Weights of a small GPT-style language model, trained from scratch on English Wikipedia: 2 heads of 64, a variant of Adam for these matrices.
Each number is 50 + 12 x the weight over the matrix's rms, rounded and kept within 0 to 99. Layers, rows and columns count from 0.

# layer 3 attention query, 128x160, rms 0.0683, rows 86-127, columns 40-79
34 53 36 52 78 73 47 47 81 43 50 56 51 44 45 32 51 71 62 38 50 58 51 34 49 47 40 49 30 37 43 44 66 77 49 48 67 11 58 52
29 54 48 31 67 25 36 66 45 55 52 43 36 50 47 79 45 26 67 45 58 52 53 58 51 55 41 68 27 60 44 54 33 31 56 58 48 46 66 46
52 42 61 44 60 52 50 48 45 58 52 46 36 64 64 53 57 35 49 48 63 38 38 52 31 47 51 49 40 44 60 50 61 26 20 39 62 39 55 57
39 48 47 44 61 59 38 54 65 46 65 74 40 40 49 33 53 55 41 41 56 48 48 39 50 55 49 48 65 43 47 52 59 52 56 59 63 33 41 39
48 50 46 67 41 60 62 51 60 54 64 23 60 46 46 57 77 73 43 58 32 65 40 49 57 43 61 32 70 50 54 44 59 66 48 45 54 60 48 67
50 61 70 59 37 66 39 36 29 46 53 47 42 59 36 35 49 47 72 56 32 51 50 43 62 22 63 27 67 52 49 56 63 41 30 54 72 47 19 51
47 40 47 53 69 33 55 46 22 46 26 17 41 76 39 57 34 28 59 56 33 39 36 52 59 31 34 42 74 67 39 52 67 27 72 43 38 59 32 46
40 57 31 27 25 50 42 40 67 59 55 51 53 56 52 27 49 31 58 29 64 51 64 47 31 38 58 57 22 70 65 46 44 51 59 58 33 50 45 55
47 50 72 71 27 77 55 52 33 36 45 40 71 46 55 49 51 43 59 68 35 45 41 44 61 60 55 25 68 45 58 73 33 28 46 67 69 36 53 48
42 42 67 38 42 36 62 41 20 55 28 25 51 62 61 72 33 16 58 60 43 32 47 67 58 33 40 61 55 49 48 63 34 24 55 58 34 54 49 26
47 49 51 29 29 51 55 48 57 64 55 40 61 57 33 51 49 47 36 61 40 58 38 39 46 60 66 45 61 51 67 45 56 53 48 41 36 58 41 44
53 62 48 69 61 45 60 64 57 41 48 46 61 42 50 43 48 54 19 46 41 47 57 52 48 74 57 50 50 43 47 54 40 53 55 32 51 46 63 64
45 54 35 29 72 41 39 35 70 49 54 71 52 66 50 57 50 58 70 37 73 75 57 46 61 54 41 52 23 53 35 39 54 71 53 49 51 53 59 41
44 45 60 46 62 55 49 52 44 60 62 64 66 43 40 63 52 53 46 62 39 53 49 43 55 50 34 27 73 58 37 55 68 44 59 52 42 52 47 29
67 47 59 73 53 51 74 53 42 62 61 58 58 62 40 52 45 56 46 53 48 57 59 25 55 26 59 48 61 46 55 65 67 65 43 45 58 40 52 60
80 48 57 48 46 41 55 32 55 63 57 65 65 50 48 39 53 65 54 43 48 72 55 44 53 45 57 37 39 58 45 53 47 94 76 48 46 81 15 70
44 55 31 31 61 51 46 56 57 54 52 52 45 41 64 45 62 39 59 41 60 52 36 42 31 51 70 47 19 35 62 30 42 60 37 54 42 39 46 76
37 67 65 76 38 53 69 39 39 35 58 52 60 49 35 61 40 45 61 54 55 50 61 45 52 65 56 41 42 57 58 49 53 62 50 34 62 51 29 57
24 70 48 51 37 68 47 44 57 54 47 37 60 36 58 57 49 28 67 50 58 41 53 49 40 52 56 61 67 34 43 41 60 35 46 49 51 26 51 55
44 44 48 58 45 57 56 54 47 54 57 56 68 45 31 43 59 83 51 56 47 60 62 24 52 56 65 28 44 40 46 57 54 65 55 63 66 40 67 60
51 38 63 54 52 46 52 64 33 58 30 34 45 44 38 63 41 46 39 48 38 33 60 49 56 67 52 54 61 47 41 51 63 59 30 40 34 35 42 45
57 50 40 39 52 53 54 48 70 40 39 54 57 59 44 45 62 62 35 60 59 51 50 46 37 50 52 15 54 41 56 53 42 54 75 57 59 62 39 57
42 65 46 53 55 58 54 49 49 36 61 58 65 48 53 37 54 66 63 51 40 63 56 38 65 61 55 29 45 58 33 50 53 56 73 42 57 49 55 53
59 39 74 60 43 47 45 34 13 89 50 72 61 56 55 54 36 45 58 56 49 36 59 50 51 84 44 49 52 55 51 56 49 31 62 63 53 53 46 46
33 41 60 46 64 60 54 56 58 62 57 62 59 47 41 48 57 61 32 55 55 62 53 38 62 71 44 35 58 43 50 51 40 53 49 46 60 48 62 49
62 34 56 35 51 45 38 40 37 63 45 39 45 66 45 67 43 37 78 53 57 68 61 56 67 36 42 58 32 57 39 44 54 38 46 52 39 34 50 49
56 44 86 52 58 47 43 45 50 82 43 43 41 42 32 54 49 41 54 49 31 49 52 42 55 52 52 56 67 64 42 63 39 38 47 62 27 46 50 51
33 73 58 43 57 55 45 37 70 69 44 46 45 55 50 41 50 30 64 42 55 42 46 53 51 40 61 35 26 49 54 37 46 53 73 49 56 49 59 60
45 61 44 48 57 40 48 45 52 53 54 46 59 55 60 60 40 49 55 45 42 46 64 66 32 40 58 55 41 55 51 45 48 43 43 64 40 70 57 33
73 32 63 64 59 22 55 41 16 75 45 55 41 60 70 74 40 29 39 62 47 39 55 68 44 45 29 31 69 48 47 51 51 39 38 68 41 60 22 43
42 51 53 36 62 47 69 65 58 69 38 46 45 40 57 54 69 40 31 47 45 19 47 54 36 57 64 56 40 52 60 49 59 39 36 45 41 51 52 69
47 53 52 80 71 54 52 45 31 60 46 43 62 52 42 61 55 57 53 53 48 46 51 55 48 63 44 49 74 37 38 50 53 50 55 41 50 57 52 53
29 36 42 61 28 44 38 76 37 42 42 43 36 42 74 62 41 55 43 55 36 44 55 42 46 51 40 83 50 44 56 49 67 44 29 39 66 34 54 44
62 45 61 41 28 41 46 27 58 48 26 66 57 46 50 50 52 74 47 51 48 70 66 50 42 40 51 37 45 42 52 54 50 54 70 40 61 74 29 50
64 40 36 57 48 50 35 43 42 35 50 46 70 48 45 28 46 44 56 53 32 68 70 52 61 40 52 35 52 47 44 48 61 49 81 23 78 60 32 42
51 50 41 26 58 62 53 45 68 44 70 47 46 54 32 31 58 55 31 37 71 49 40 49 42 48 65 61 28 37 67 44 48 38 46 31 45 53 53 47
30 49 46 36 62 46 56 45 61 55 58 30 46 60 38 55 36 46 61 52 50 48 44 56 48 36 31 62 31 50 42 44 47 37 51 47 54 82 33 31
65 42 46 37 36 36 58 41 45 58 46 59 50 54 38 35 44 33 66 45 57 43 59 74 33 23 51 54 25 45 81 31 54 49 52 59 35 54 50 64
60 47 68 73 62 47 79 40 40 57 54 57 45 58 57 51 47 57 46 51 28 52 56 48 69 61 39 41 56 67 35 56 52 67 47 54 39 65 45 41
61 67 53 31 53 41 44 50 69 25 54 58 78 59 47 36 48 60 50 39 61 60 56 79 31 38 56 60 29 59 66 46 50 59 50 60 36 66 43 47
55 58 41 63 39 73 47 29 65 50 44 71 67 46 53 39 70 67 57 52 51 57 53 39 68 56 66 41 54 48 55 60 34 47 51 68 62 47 55 58
56 52 46 48 79 51 49 43 50 60 41 35 21 61 55 44 52 40 67 49 70 39 48 60 33 45 54 74 24 49 53 44 43 43 48 45 64 36 42 59
# layer 3 attention key, 128x160, rms 0.0656, rows 86-127, columns 40-79
62 49 45 54 36 66 25 51 42 55 55 61 60 54 44 64 54 60 37 99 53 58 53 43 62 60 56 39 58 52 26 97 51 51 37 55 73 55 67 64
60 53 53 50 52 52 62 34 39 48 64 61 54 54 56 21 52 57 47 06 53 31 45 49 35 48 51 66 38 46 71 28 48 45 48 33 37 56 37 46
46 61 41 51 41 39 49 50 44 51 51 50 48 53 50 31 43 45 61 13 56 41 58 38 55 45 52 67 49 57 59 47 49 40 65 47 45 59 48 38
64 39 54 41 32 57 43 49 48 52 45 68 65 52 57 72 44 39 52 99 46 57 53 49 60 53 49 41 42 59 34 67 46 57 53 55 68 46 52 59
63 56 48 46 61 39 29 61 32 52 42 58 52 43 50 61 45 36 53 76 47 43 41 42 51 58 48 51 47 36 35 48 50 50 57 55 62 55 50 51
52 36 38 42 52 29 51 56 48 45 43 43 65 37 59 60 49 36 42 01 55 52 51 48 44 63 33 52 45 58 72 31 35 36 55 50 22 51 52 42
43 54 51 49 50 52 61 45 51 65 65 40 36 44 49 40 50 42 51 00 56 42 55 73 27 40 52 63 41 49 84 16 39 37 38 53 22 42 47 39
57 55 49 51 51 60 61 46 47 41 52 52 49 49 57 49 45 61 52 84 56 65 48 45 41 48 49 48 59 46 41 64 49 51 48 61 69 55 51 52
66 52 51 45 66 28 33 51 44 54 51 48 49 44 54 59 58 41 59 43 48 36 42 57 48 52 49 54 39 45 46 34 52 45 41 47 41 52 56 50
49 55 45 53 55 21 56 61 53 57 49 45 49 48 48 35 49 46 44 00 51 44 44 65 34 47 45 50 46 54 74 13 48 41 37 49 36 49 42 54
64 59 45 53 63 37 57 50 50 42 52 61 46 41 68 40 40 44 64 47 55 53 50 78 53 44 27 58 37 49 40 57 39 41 33 49 70 59 45 63
71 36 53 43 51 52 49 54 49 44 63 62 54 55 34 66 54 61 63 99 53 48 33 44 67 44 53 41 52 38 33 73 45 69 44 68 60 46 48 38
53 52 68 52 22 78 44 57 52 47 41 46 45 52 46 47 47 67 32 99 38 56 59 40 51 47 51 43 62 49 43 82 50 51 53 49 62 47 53 62
54 50 58 49 41 42 40 57 50 40 45 48 48 55 46 52 51 48 49 54 48 55 51 57 54 55 53 50 37 41 48 41 42 49 53 46 47 39 53 67
47 41 41 41 47 49 36 47 55 46 43 49 51 41 48 65 53 50 35 70 38 51 46 53 37 58 54 40 56 58 43 53 44 40 40 55 43 50 44 40
72 43 53 47 49 62 47 39 57 42 55 49 53 53 52 57 42 60 53 99 43 59 35 49 50 42 41 44 49 64 35 79 44 46 50 45 40 42 53 55
43 58 62 51 43 64 59 62 41 49 54 51 53 60 56 40 45 75 55 71 52 45 58 47 56 51 43 52 72 44 32 69 51 57 57 53 62 50 50 61
43 36 61 42 60 33 27 59 45 55 50 40 48 47 51 45 44 39 52 00 40 38 49 61 38 38 42 63 39 51 60 37 50 36 46 50 50 56 59 31
54 36 41 44 71 34 50 65 46 33 49 56 36 58 55 36 49 68 44 00 42 33 31 39 44 75 50 57 50 54 64 54 55 46 41 46 64 61 31 47
59 41 43 41 53 54 35 49 48 41 55 53 54 43 64 67 53 38 36 94 42 52 42 59 52 53 50 48 63 44 37 55 50 58 48 53 67 52 42 52
24 46 41 48 58 41 56 53 69 32 61 40 44 46 59 37 55 40 53 00 59 58 43 51 27 37 50 57 47 49 62 40 51 33 59 41 46 60 65 44
51 36 52 67 63 45 67 29 29 48 65 57 50 48 71 58 35 38 55 86 47 57 35 56 66 45 61 71 54 57 58 47 53 32 30 51 44 39 52 42
63 26 60 46 52 47 33 50 59 52 52 60 46 46 42 76 46 43 42 99 51 59 55 39 49 35 53 62 43 51 48 58 38 59 51 57 63 48 51 51
47 46 48 58 43 40 51 50 65 41 44 47 47 47 45 61 53 36 52 13 43 54 53 58 42 32 47 63 51 45 64 33 48 48 58 34 46 52 54 33
55 51 44 50 45 46 43 55 45 48 50 50 40 45 63 68 55 49 48 89 42 43 52 47 48 49 62 55 48 44 43 61 54 49 55 50 55 48 49 48
36 47 54 51 33 54 49 48 58 45 50 47 38 47 56 37 57 59 30 30 52 51 55 36 35 53 56 61 58 38 66 43 48 60 38 40 49 56 48 51
49 39 44 46 56 29 55 54 54 37 57 50 56 53 55 51 48 42 53 31 57 38 36 65 39 48 44 50 41 35 48 16 54 55 42 40 46 50 34 46
54 53 47 55 44 68 53 50 55 47 60 58 52 59 42 43 46 74 55 81 48 58 51 57 54 54 40 58 55 53 44 73 50 45 43 57 49 57 50 53
65 44 50 64 44 67 52 47 44 44 41 68 56 49 45 49 62 59 40 86 46 41 45 44 54 72 54 38 66 48 41 63 65 62 54 51 65 42 48 53
46 48 55 50 37 31 61 46 48 39 53 41 46 51 50 53 51 41 53 00 58 52 42 68 38 44 55 52 42 43 70 27 42 40 63 47 19 42 47 39
49 72 46 52 41 53 55 48 51 43 59 46 44 62 59 28 38 61 69 16 57 57 38 59 46 53 48 51 56 52 46 47 49 53 66 48 49 70 47 51
53 42 50 35 50 33 43 56 52 44 49 43 45 55 42 48 49 39 52 14 48 48 52 56 48 49 52 55 42 54 67 23 45 44 56 49 38 49 45 43
39 57 51 52 64 64 57 51 61 44 55 41 41 59 57 38 51 43 46 00 55 48 61 42 50 49 49 38 50 48 60 34 57 49 55 32 43 57 47 57
51 38 38 62 54 69 33 54 48 53 62 60 52 57 44 44 40 58 51 99 59 61 39 53 77 49 41 44 46 47 36 70 43 58 55 57 41 37 58 51
64 43 59 51 56 65 47 59 49 60 37 60 38 48 38 65 52 55 41 99 58 54 48 27 59 51 47 57 61 53 41 70 39 56 47 59 41 41 60 71
41 51 43 61 51 61 64 55 48 49 51 58 61 53 64 50 47 61 56 95 59 60 52 39 60 54 48 40 52 49 37 72 48 68 54 63 55 47 50 56
55 62 47 62 35 49 60 51 34 41 48 40 42 53 55 27 46 57 48 23 66 47 59 59 44 57 63 64 55 54 67 51 65 48 41 48 32 32 57 53
48 65 51 51 55 62 56 37 65 52 58 57 62 51 50 48 45 57 49 62 59 61 56 56 52 53 37 45 50 52 48 61 41 50 56 53 59 59 40 40
47 40 49 42 42 42 33 47 40 60 46 52 53 49 28 64 46 39 51 40 55 47 55 57 43 51 53 58 40 46 60 46 47 44 54 40 46 46 59 48
69 54 54 51 42 56 47 43 55 56 54 59 56 58 49 52 62 47 51 99 46 53 60 38 67 50 48 33 53 58 32 75 51 61 51 53 65 45 61 58
53 47 60 33 63 45 52 50 51 57 44 53 48 41 46 71 33 46 50 99 39 51 50 43 43 33 51 46 57 60 33 50 46 55 45 35 51 49 49 52
34 45 54 47 37 66 54 50 63 58 48 53 60 58 51 37 34 58 42 42 58 68 63 54 56 35 42 50 51 61 53 57 41 47 60 38 51 52 49 41
# layer 3 attention value, 128x160, rms 0.0978, rows 64-108, columns 40-79
64 54 48 64 46 65 47 39 33 52 35 36 47 61 24 53 40 31 49 50 70 46 28 47 50 60 69 76 57 38 69 48 38 50 60 49 38 80 55 73
66 47 51 66 62 32 59 53 56 50 37 38 43 62 38 58 32 50 62 52 70 51 51 51 51 47 84 57 49 53 52 47 78 48 58 71 25 42 57 64
61 64 44 56 39 45 43 63 51 49 64 46 64 15 15 41 74 55 62 46 55 60 45 55 63 62 65 43 39 61 48 68 22 40 48 44 52 35 56 29
47 51 77 45 33 62 50 37 36 77 64 60 35 75 69 44 42 69 40 55 29 26 66 52 62 26 52 70 38 14 57 47 66 58 47 45 46 72 32 70
87 59 36 49 79 56 50 23 56 51 41 41 37 28 39 50 47 51 54 52 72 46 42 33 54 72 44 24 84 38 56 51 57 26 54 28 38 53 57 35
58 50 60 56 44 57 51 54 45 61 94 68 46 52 70 46 53 63 68 49 23 25 62 50 47 60 61 66 34 40 46 45 33 57 56 51 61 32 48 52
45 77 60 45 34 56 53 56 38 57 63 56 43 51 47 45 64 47 44 50 23 43 45 53 36 65 53 45 45 47 49 54 47 51 42 65 47 43 27 53
64 48 52 18 69 46 49 28 73 51 49 32 50 71 50 58 47 32 33 58 34 69 31 43 31 57 43 34 58 39 46 48 55 62 54 28 48 64 48 58
42 50 42 47 48 70 39 58 36 49 50 37 50 39 37 43 40 38 53 40 57 54 31 51 51 55 61 57 43 49 56 49 37 56 46 64 41 54 59 51
48 49 51 60 48 63 57 65 52 38 48 53 54 46 59 54 47 61 74 55 40 13 65 28 38 63 64 44 65 49 46 50 63 54 51 56 57 12 64 52
73 42 73 36 40 59 52 29 55 51 77 53 37 65 39 72 59 61 69 53 42 64 63 66 21 50 61 48 52 67 49 58 48 57 36 33 50 53 45 39
47 46 48 58 59 52 33 50 53 28 50 41 56 17 21 53 39 52 60 50 71 36 59 53 50 62 68 51 50 76 48 51 43 43 73 63 65 49 65 58
70 50 36 62 52 24 73 53 59 35 40 52 41 64 82 49 44 57 32 44 29 72 56 52 54 37 29 65 39 39 42 37 77 75 47 67 42 62 74 30
74 43 52 68 40 36 78 44 43 56 48 40 43 67 76 54 53 58 57 46 43 50 46 48 54 57 79 74 40 46 56 34 78 59 42 51 39 57 68 47
76 52 35 56 60 28 54 50 65 49 55 45 47 40 66 53 46 66 70 49 46 49 84 39 64 66 53 38 62 43 33 36 58 42 57 29 62 50 67 31
52 64 40 56 54 40 44 36 53 50 40 38 38 47 66 42 62 47 55 51 45 84 34 60 49 70 55 57 29 57 40 49 59 42 39 65 31 70 38 41
41 68 34 42 49 39 52 55 62 72 26 38 24 71 54 41 48 57 16 47 47 47 49 43 56 44 59 34 46 23 56 60 71 45 48 56 49 57 65 49
43 58 42 76 29 38 64 47 42 49 62 40 39 54 81 58 55 75 53 47 46 55 59 38 59 54 66 74 53 62 48 39 78 38 34 61 46 40 73 44
33 34 54 70 38 21 65 72 39 53 31 47 32 59 63 62 27 60 64 47 50 43 78 62 62 32 56 77 19 48 47 45 79 57 41 66 46 36 54 48
54 53 59 58 69 27 60 62 59 64 48 62 61 66 45 63 60 54 75 56 54 66 70 54 53 62 52 55 52 30 49 43 67 34 43 21 51 40 37 39
59 61 56 33 65 38 59 37 73 40 19 51 55 61 37 51 32 45 44 53 39 71 39 39 44 42 31 45 64 32 42 38 56 43 54 52 46 75 52 49
64 58 57 30 58 53 40 69 55 61 44 72 70 28 28 48 60 33 53 55 54 53 51 44 52 53 47 46 52 32 65 52 37 34 62 40 53 40 44 36
76 34 46 60 79 28 52 61 57 49 31 61 50 40 54 66 37 53 64 54 72 57 71 43 61 66 42 53 61 37 56 40 51 50 78 29 51 39 71 39
43 67 59 36 57 29 44 55 56 58 59 82 55 55 40 56 77 50 40 49 35 61 70 50 56 80 35 25 47 30 48 51 45 47 48 33 64 39 51 27
44 48 60 36 39 65 50 59 45 68 58 69 60 49 42 27 61 45 13 43 29 49 33 60 52 59 45 60 40 59 57 60 32 62 54 64 49 38 18 65
59 31 30 52 53 54 54 60 56 57 58 48 36 34 63 34 50 54 39 55 64 39 46 58 50 41 51 30 59 76 47 54 62 44 63 56 44 65 49 56
70 31 58 64 63 29 46 25 51 37 39 39 40 48 47 66 32 68 55 54 61 83 60 63 44 50 57 78 70 71 42 46 51 36 48 30 53 97 54 45
33 51 52 77 47 32 58 73 52 44 52 42 43 54 78 49 43 55 60 41 58 52 64 43 48 40 72 74 40 69 49 56 76 49 50 63 53 49 64 61
80 64 58 63 44 35 62 43 50 67 51 52 43 56 45 55 57 74 46 51 72 37 61 54 59 60 78 37 52 50 51 59 56 45 36 30 55 57 60 55
57 58 35 39 55 77 65 30 57 43 54 29 16 49 59 27 57 47 17 46 44 61 10 51 25 37 56 38 44 56 45 50 75 40 40 86 33 67 53 59
22 51 67 56 29 60 58 48 38 49 48 58 52 68 56 46 53 52 24 47 28 39 50 65 39 31 47 78 35 56 52 53 59 64 63 79 60 58 41 67
43 40 34 48 47 67 38 61 54 42 69 31 67 24 34 53 52 48 74 50 59 53 46 61 38 71 67 29 56 93 39 60 43 60 56 54 69 19 45 45
44 41 49 57 54 60 65 51 62 49 59 40 59 58 44 61 32 50 47 54 50 48 54 65 32 54 75 53 40 99 29 59 65 64 53 88 55 23 44 57
54 40 57 65 56 38 61 78 54 37 19 53 52 50 41 56 34 51 54 52 68 57 53 64 34 30 64 66 55 67 56 53 55 40 60 55 54 64 47 60
55 66 41 46 60 56 67 33 67 40 47 42 49 81 64 53 44 47 50 48 11 44 35 36 42 65 49 45 40 46 35 37 70 70 52 73 51 39 64 46
35 40 54 41 53 51 48 36 49 44 43 71 26 76 49 74 18 56 22 45 65 70 69 57 37 52 55 50 51 63 58 44 31 33 50 48 55 50 59 63
36 45 55 66 40 62 43 47 38 47 50 61 54 52 66 47 56 70 63 56 61 39 66 49 52 21 45 60 55 61 59 51 70 28 59 69 44 43 41 44
47 50 46 65 60 29 66 63 57 50 40 79 56 48 67 59 33 76 41 45 51 37 88 56 49 30 39 61 38 56 48 44 71 42 51 57 64 38 72 52
45 52 34 60 58 50 42 47 42 40 57 52 54 42 54 58 31 57 60 46 55 49 62 40 67 56 33 20 54 57 48 56 34 27 35 52 47 24 80 27
47 40 64 45 61 41 48 49 52 45 25 48 36 47 31 56 43 27 42 48 59 83 43 73 40 25 51 40 65 65 45 50 48 36 53 72 40 58 37 39
71 50 38 39 59 62 54 33 51 58 71 26 73 50 55 55 61 45 60 50 29 49 32 36 50 77 47 52 53 34 48 52 56 87 60 44 45 25 49 56
70 56 66 28 47 73 58 14 67 60 64 46 57 72 57 35 90 41 39 47 29 66 23 49 49 62 34 28 51 47 55 58 28 54 42 46 44 71 26 56
45 65 73 41 39 45 36 48 33 78 53 65 49 80 47 58 59 56 61 56 46 35 70 41 69 52 51 46 37 08 63 57 54 40 41 40 42 47 44 42
53 44 60 62 50 47 47 70 38 56 67 75 51 37 69 55 55 74 54 53 43 24 78 48 57 50 59 36 54 33 57 52 45 41 23 42 45 22 55 37
43 48 47 37 58 56 49 51 65 63 31 43 59 64 44 47 47 31 31 46 51 78 23 47 49 59 53 58 39 68 44 50 56 45 62 74 43 47 41 57
# layer 3 attention output (transposed), 128x160, rms 0.0617, rows 64-107, columns 40-79
18 49 43 65 35 44 57 80 39 53 17 71 39 55 70 69 90 74 60 47 24 76 56 37 45 41 41 56 48 39 55 53 50 51 44 42 52 28 58 51
41 56 32 48 38 67 41 39 38 50 42 65 53 57 56 26 52 47 50 38 43 76 33 46 90 40 41 43 63 47 48 48 49 57 52 29 61 28 51 61
53 65 69 51 56 44 69 51 56 40 34 40 68 42 76 77 46 64 06 47 48 55 65 50 44 45 49 46 58 53 53 42 37 71 63 64 40 45 37 56
49 36 32 26 62 99 47 76 60 12 48 46 16 37 40 34 39 37 79 45 42 57 57 66 53 79 72 61 54 36 44 57 44 19 36 32 30 68 60 51
00 62 24 64 40 83 46 72 63 44 48 72 66 39 46 68 45 47 24 51 30 45 21 55 85 58 41 61 75 73 43 31 49 53 64 41 52 00 73 57
70 60 61 28 61 62 45 35 62 49 34 22 33 44 58 33 52 38 20 29 60 27 58 53 37 57 58 37 27 21 57 73 56 40 67 33 31 77 46 62
26 45 40 48 45 50 58 57 46 38 33 53 41 49 69 37 66 37 33 37 49 41 54 39 60 53 52 55 56 32 48 64 54 29 42 34 41 49 59 55
31 33 43 75 54 75 43 69 47 32 64 71 42 55 54 47 49 50 68 52 49 46 41 47 77 58 51 60 53 60 42 59 58 42 42 34 60 29 71 43
45 54 61 52 40 17 67 69 42 56 18 54 65 46 58 77 58 57 43 52 38 60 59 39 32 52 42 73 55 34 53 53 51 54 54 67 60 45 69 53
13 52 23 34 37 51 47 21 59 48 39 54 29 54 45 30 55 19 34 36 65 46 28 44 86 38 53 71 58 17 54 56 59 58 41 23 67 58 47 52
48 50 42 60 65 63 27 62 49 33 32 46 46 60 53 49 51 21 30 29 27 71 64 39 53 38 59 34 55 25 52 99 51 30 78 48 52 24 69 51
45 63 61 43 49 18 58 45 45 53 41 45 47 49 88 67 54 57 62 52 59 67 27 48 76 40 59 70 57 14 52 36 31 62 30 70 43 58 29 55
79 40 56 33 52 51 27 50 62 60 52 58 59 64 41 61 36 31 71 60 79 37 59 66 37 51 54 41 46 78 39 52 62 42 64 38 33 40 27 42
67 60 41 33 48 61 31 58 54 70 50 59 54 44 43 31 50 35 45 34 56 63 52 53 50 54 60 22 41 49 43 62 61 52 69 28 55 45 62 36
47 60 44 38 67 68 38 37 65 55 75 35 44 50 61 52 31 36 46 41 67 36 33 70 87 48 59 58 55 65 34 36 41 61 66 42 39 53 17 62
56 55 67 68 38 35 47 57 43 68 50 67 83 64 43 68 58 39 32 45 60 56 59 46 36 55 47 34 53 57 36 66 56 30 78 62 37 25 43 55
52 40 61 63 38 77 62 51 58 30 66 66 56 42 39 70 42 39 59 57 54 55 49 49 68 75 56 33 56 80 44 33 57 59 44 25 48 44 34 52
52 45 44 31 50 50 40 42 51 68 50 47 48 47 37 32 58 07 55 36 59 63 40 42 49 44 63 34 47 39 52 57 59 51 52 29 49 59 32 47
90 50 56 36 36 46 32 30 48 59 44 49 57 63 10 50 45 28 48 52 52 66 68 55 32 51 56 42 47 41 44 63 60 49 72 57 63 62 42 39
40 56 39 49 36 98 22 34 56 58 60 44 52 45 27 31 47 53 03 49 64 31 50 63 60 59 47 52 46 57 43 40 55 58 80 32 55 38 68 46
24 37 41 69 57 72 38 47 47 47 61 64 48 60 56 50 67 56 60 53 70 24 38 54 68 46 39 55 57 88 42 56 64 48 47 31 49 27 26 58
45 55 48 55 46 71 67 53 62 41 38 52 54 39 70 66 40 83 30 58 43 36 56 56 52 53 42 64 58 58 59 31 44 69 56 49 45 41 64 46
50 57 43 56 30 95 28 37 65 57 47 46 44 60 58 61 34 69 55 66 57 41 41 62 63 35 47 67 62 58 56 19 44 75 60 34 44 34 30 44
58 46 69 57 29 73 38 47 60 41 55 35 54 45 46 77 39 39 24 69 65 28 66 59 29 58 52 59 39 56 43 45 45 48 71 46 38 48 53 36
53 44 61 54 44 45 61 51 54 34 25 70 50 54 68 48 52 65 53 59 47 46 75 57 26 55 44 38 49 42 57 47 45 44 40 45 29 60 48 43
79 68 56 42 63 44 59 49 48 58 67 54 66 45 55 44 20 72 67 50 36 65 47 69 72 59 67 22 67 53 44 22 31 44 38 74 33 51 64 57
25 47 32 69 68 54 10 73 44 57 49 56 56 64 67 57 71 44 76 53 33 72 51 54 55 33 69 41 53 43 37 67 54 37 78 68 33 25 27 42
73 54 56 47 49 58 59 17 45 74 52 53 55 49 46 18 53 52 63 29 62 61 42 43 60 40 62 19 39 28 60 44 57 66 51 22 49 58 30 52
44 64 38 63 53 99 49 40 64 32 56 47 50 34 51 36 51 50 25 28 38 71 54 53 68 59 61 09 48 62 50 51 42 57 62 25 39 37 39 55
40 46 43 60 60 28 57 63 34 46 45 99 75 54 41 53 52 20 65 27 45 78 31 43 83 60 52 38 87 66 33 56 56 32 36 47 52 13 66 71
96 39 67 37 52 21 39 38 47 31 40 53 28 63 60 45 56 33 91 62 58 63 63 49 29 50 72 31 43 27 59 69 53 34 29 52 25 74 36 40
51 58 58 45 62 08 53 38 40 49 43 49 57 56 76 49 38 50 34 37 44 70 46 43 74 40 58 65 70 09 51 50 40 55 38 78 64 66 56 62
60 44 54 37 47 10 40 25 31 50 40 76 53 79 59 36 37 25 60 48 65 74 32 56 73 34 52 46 66 02 47 60 43 42 34 58 59 69 38 57
71 63 50 65 52 67 42 28 44 53 50 64 56 56 64 33 55 79 57 42 43 73 58 45 65 37 50 14 58 50 59 46 45 65 54 39 37 30 38 45
43 35 41 35 50 45 39 39 43 48 47 62 32 66 54 45 48 18 63 43 83 37 24 53 77 47 46 72 57 41 39 69 61 34 35 31 56 53 35 60
64 34 59 72 30 38 40 70 31 59 44 37 57 70 64 71 65 38 96 69 18 68 60 20 28 31 39 52 33 18 60 58 36 34 56 55 41 59 48 37
66 55 45 29 33 45 55 37 60 57 53 41 49 52 18 34 29 30 48 54 37 53 54 41 40 68 50 38 57 33 65 42 52 38 49 70 54 61 68 45
82 39 54 46 27 66 30 29 59 51 43 59 62 67 34 52 28 43 82 64 66 61 64 69 39 45 65 34 47 40 44 38 44 54 54 42 17 64 23 32
41 44 49 25 40 34 50 56 52 56 55 19 53 60 47 75 33 21 42 68 60 28 38 49 28 39 34 92 40 52 48 50 49 51 60 59 50 69 27 51
60 65 51 74 59 32 42 51 32 58 72 66 71 59 60 42 54 59 62 52 36 53 45 36 56 36 37 19 57 76 54 61 56 47 59 55 53 16 45 49
05 33 22 32 48 47 38 71 62 37 06 76 38 70 69 59 41 38 38 37 56 47 40 60 51 46 49 96 61 22 48 65 62 37 59 25 53 48 65 53
29 47 47 62 74 70 47 71 51 40 71 63 53 43 44 33 49 53 35 40 43 42 60 51 50 64 41 32 50 78 45 64 56 31 50 36 52 29 79 64
29 40 42 47 30 96 61 58 57 32 53 23 32 38 19 43 56 26 25 52 45 32 60 38 35 65 45 74 39 50 49 63 66 44 69 29 67 55 62 50
41 52 38 22 36 76 60 48 75 47 44 19 50 31 26 37 33 29 22 51 45 39 61 54 37 54 54 52 38 48 54 43 45 59 65 35 45 74 51 39